From a checkpoint of a small transformer trained on Wikipedia.
Architecture: RMSNorm before each block, rotary positions, no biases in attention or MLP, untied embeddings.
Training: a variant of Adam for these matrices, 413M tokens, 12598 steps.
Each number is 500 + 25 x the weight over its row's rms, rounded and kept within 0 to 999. Layers, rows and columns count from 0. Numbers have three digits each. The size before them is the row's rms in percent of the matrix's.

# v: layer 4 attention value, 224x224, rms 0.0514, rows 116-127, columns 168-223
# o: layer 4 attention output (transposed), 224x224, rms 0.0512, rows 116-127, columns 168-223
# q: layer 4 attention query, 224x224, rms 0.0755, rows 128-138, columns 168-223
# k: layer 4 attention key, 224x224, rms 0.0718, rows 128-137, columns 168-223
v116 081:494465478471503492455525503505544495481482498501505458496501494507523541511503557515465480500523518542477493485507520537495547524505496507499485550519512506530494516520
o116 081:506469499546464503554446536449454490483531466505511549527516510496464494444486481542527507518470506473464504501510494452482475467538518500484491501485520486460513482506
v117 088:513481487443504463504531473493488487485523513518487466485492503481492492508502520494523490463479477460499486513502500488493513507574505489460504540481521541506525497494
o117 079:483488489559478523509475488494514549515486474450488508537490506438480509452511470518501483546553539494537527491498485504544476507465476494515505499532517503490479495486
v118 083:514512530521489493462472488502484518530512487506520511545508495481508490518399464457526502493496432467507505515517472537521538568561479542540528483490490465499540518494
o118 071:511499472473487503520530534505509471474517536495518490464457501543525517495557521528492506519469521515514481479513515502502467432487537506499487521545513514492449529500
v119 093:508482518564519524564488520505521536541500492477544499503449451522504495507502502526513477509498474480509507497494501519519473499479493531515525524515470520498503582537
o119 086:517493476477482489485471531489464474483538533511478483485549543545502507511502499485499503499467471513500462538510465490510524483509486529471510489500524515481517464475
v120 081:487493527489501512503478452499475468465516515517484527538511515465516456474528539511518498486477519478529475504508440505531539520474482437499491451497472528415508476508
o120 073:462523489482494502479522492495513492547515498493506459489498464510523528559482497429484512483545515546500503480499552508494460530512536522524505508529508464574520514509
v121 064:483476520491507471489503432508498514493515507498469465421485523504496456511521522531443514532509507485529495451493489497485550498525512485506491484504466431471486483555
o121 056:540476485508505505480504493464519493474464500508523496472554483520502497482487508488514522440500489527450501526522532482495472494509485518505516513442486516508495531450
v122 086:477485509456467527490526511500484533497514501492483550512483498494484483513488497535543503468498486444505516528491520487500450519502514476477479472477497445518502472498
o122 082:533500445497506485515469455501521523536508477486502479505448499509506487491510500491449480508512493528539492466472506507536483499505451524513522520523469565508491534490
v123 066:524496473488490529484493466492499454505504505505449476460489503549499469495508562505540514490525513515484538437490577550502478474533489522445506523509525504481534465510
o123 058:477495523540499470521506504550501551494503454506533571485541498499458537487502494525475502484462522483495505501540503453504501487475517496527477459478505487506474514499
v124 064:517520468466513503466510541501545530501525527519486497523512478509505516470512509602504519502500501488514484494506547502495482481500507522497520510515481519546462483514
o124 053:503490514553469531530525535488476494444499470510508537494521513493468479498463479439564534532475526476532498508511456538528511511494485497492468508479545517488494473519
v125 092:463439498460487480518496470487525536473521491493507495505484484480489506539522571487496506475472494527496503462487456509535515541510520481481485489482516505468514513554
o125 093:562508443544478526501487462482509531540513491483497481502454502524480457484497504511492507505513535508527478519532500456520474514526452543486463507529494516525491514482
v126 079:485534534450501528466501496496487499523517511475488546499496514501503440520510476499492517483488517510465506481497530526490455484510491466515474476513498516516513484466
o126 073:483516460473510496494526495525498509518496449497494475495447510492440525485513483500482477492512494496511521475497498471491487514534503511494510511514511488502489512510
v127 077:518475533510471518538484451501504495513480526512476467519474490474511524514447511477516481514500524451452489470486476500535446486491480501511505497499511475483501536553
o127 066:507507486505515478485458552540491497522513491505518531464492506536496483464494511513490500489479516531525485524536547485463534490494530521534480482521513509521484485497
q128 104:487485497510526519549490483492490503510488502435539461536512475499528498496455493508519473509511467498491471546473487493510503493483473508495492542541523508499509533496
k128 075:488452513489479496518544481503510477457475489528449458434480486478482500506515462494458483478501532491494508505502515528483477529516492474514466491490490517508452546503
q129 108:470475498492510523509472462497503494516455514479511452547497526485515488489475501519519462511499466505485471565478502520502506456490480547478491528531501486502522537496
k129 117:531502476518511493496523509474498514490527465467535511477525444516492508518499500523485542487483515504500502474463514514519522466508537488498451493502485528497517487492
q130 080:511459541477526477500515496493468484485470484540465426540521547499487500500499443514476507504503533534498501501528520507496463473507469515480523513478499519515496553517
k130 081:507505497483457489520485563495471502505478505528475555493495461480506512497542479472501468476474490497438500522559477505539504519494546531458467505486521509535524473508
q131 087:515463482485524477506524520511444485478485463574443494541481513525452507501489493488468505470480533525481497472517535536525487534510472477512508486475490542495501535482
k131 102:486523509475521514491497493524522490500495516485480520504492509486495469505520522513495497530504485526483493519509474482461486548504498478508530537482496482527478511456
q132 085:513519491488460491521493484478517499542502489488485519485479518472508511451517522458525498509505482541482484513473502446497471445509556523473505500535472511520465492443
k132 056:525471503509500516512518506446494490515511459464529538526522459493513501525493493496486500462502491485493497517479495552526526501528487475467469500500520465499537489511
q133 089:478533483511479529513484510495529499520512518456533495492477546486533496504482504519498499555575471488519487502466480485499446505463503488491498524502488463529487480471
k133 096:505496489497438483545534538488512490494513485501504520490503482498499528513471451488514494452480507487478518504510544479525494487466535499470453466531500526457527495498
q134 094:503506425526503519510470533500494496511513499467490514555487532510511456506481511507529471516522497539533461473457523503490502496487464459442471524521482488528497531504
k134 108:497531461458489501499472528498540521530492480484526467488492507493510504530448465447511520492513511506482515444498520522514490510503506496474508485534500475500465480528
q135 084:475500514494471513495506557517544474519486484493507491490565456515509421491498499468474487453496530534469458492505514498474501499468516488528458450472482534538495474469
k135 104:510528494511499479480492473544535504494464500518487485463507527529488519498507435526507489489513513503520519534532526513449522519507490490502529514478514501496469490437
q136 094:546489477472532506501533486476484541473497477483509483485471511441516525481452512498539470508507473510483526520473526466481524477530505529494501482534507504480482501514
k136 058:468442494500485506491491463415487514526529476494483496535481457478520486468463517506481521490478484501498451542453512500521518460493502478507512496487473517514487509474
q137 076:448539536490502499476526480521548493495497550509534522524572500509508474489472532494499485454509486476519466515506510496476507490455545477531462482462468491541488446471
k137 099:480518497486474481499520528569512523496459497510455487480492507504482485507482451521510470477490519505512520501554480472469506513451517499494508521492515499490492482503
q138 105:511543458509465506460509513526488494505530496475507510526539489545525458507507500489495526493485511518501488474472502533495504501487468454470480527518503510501552510542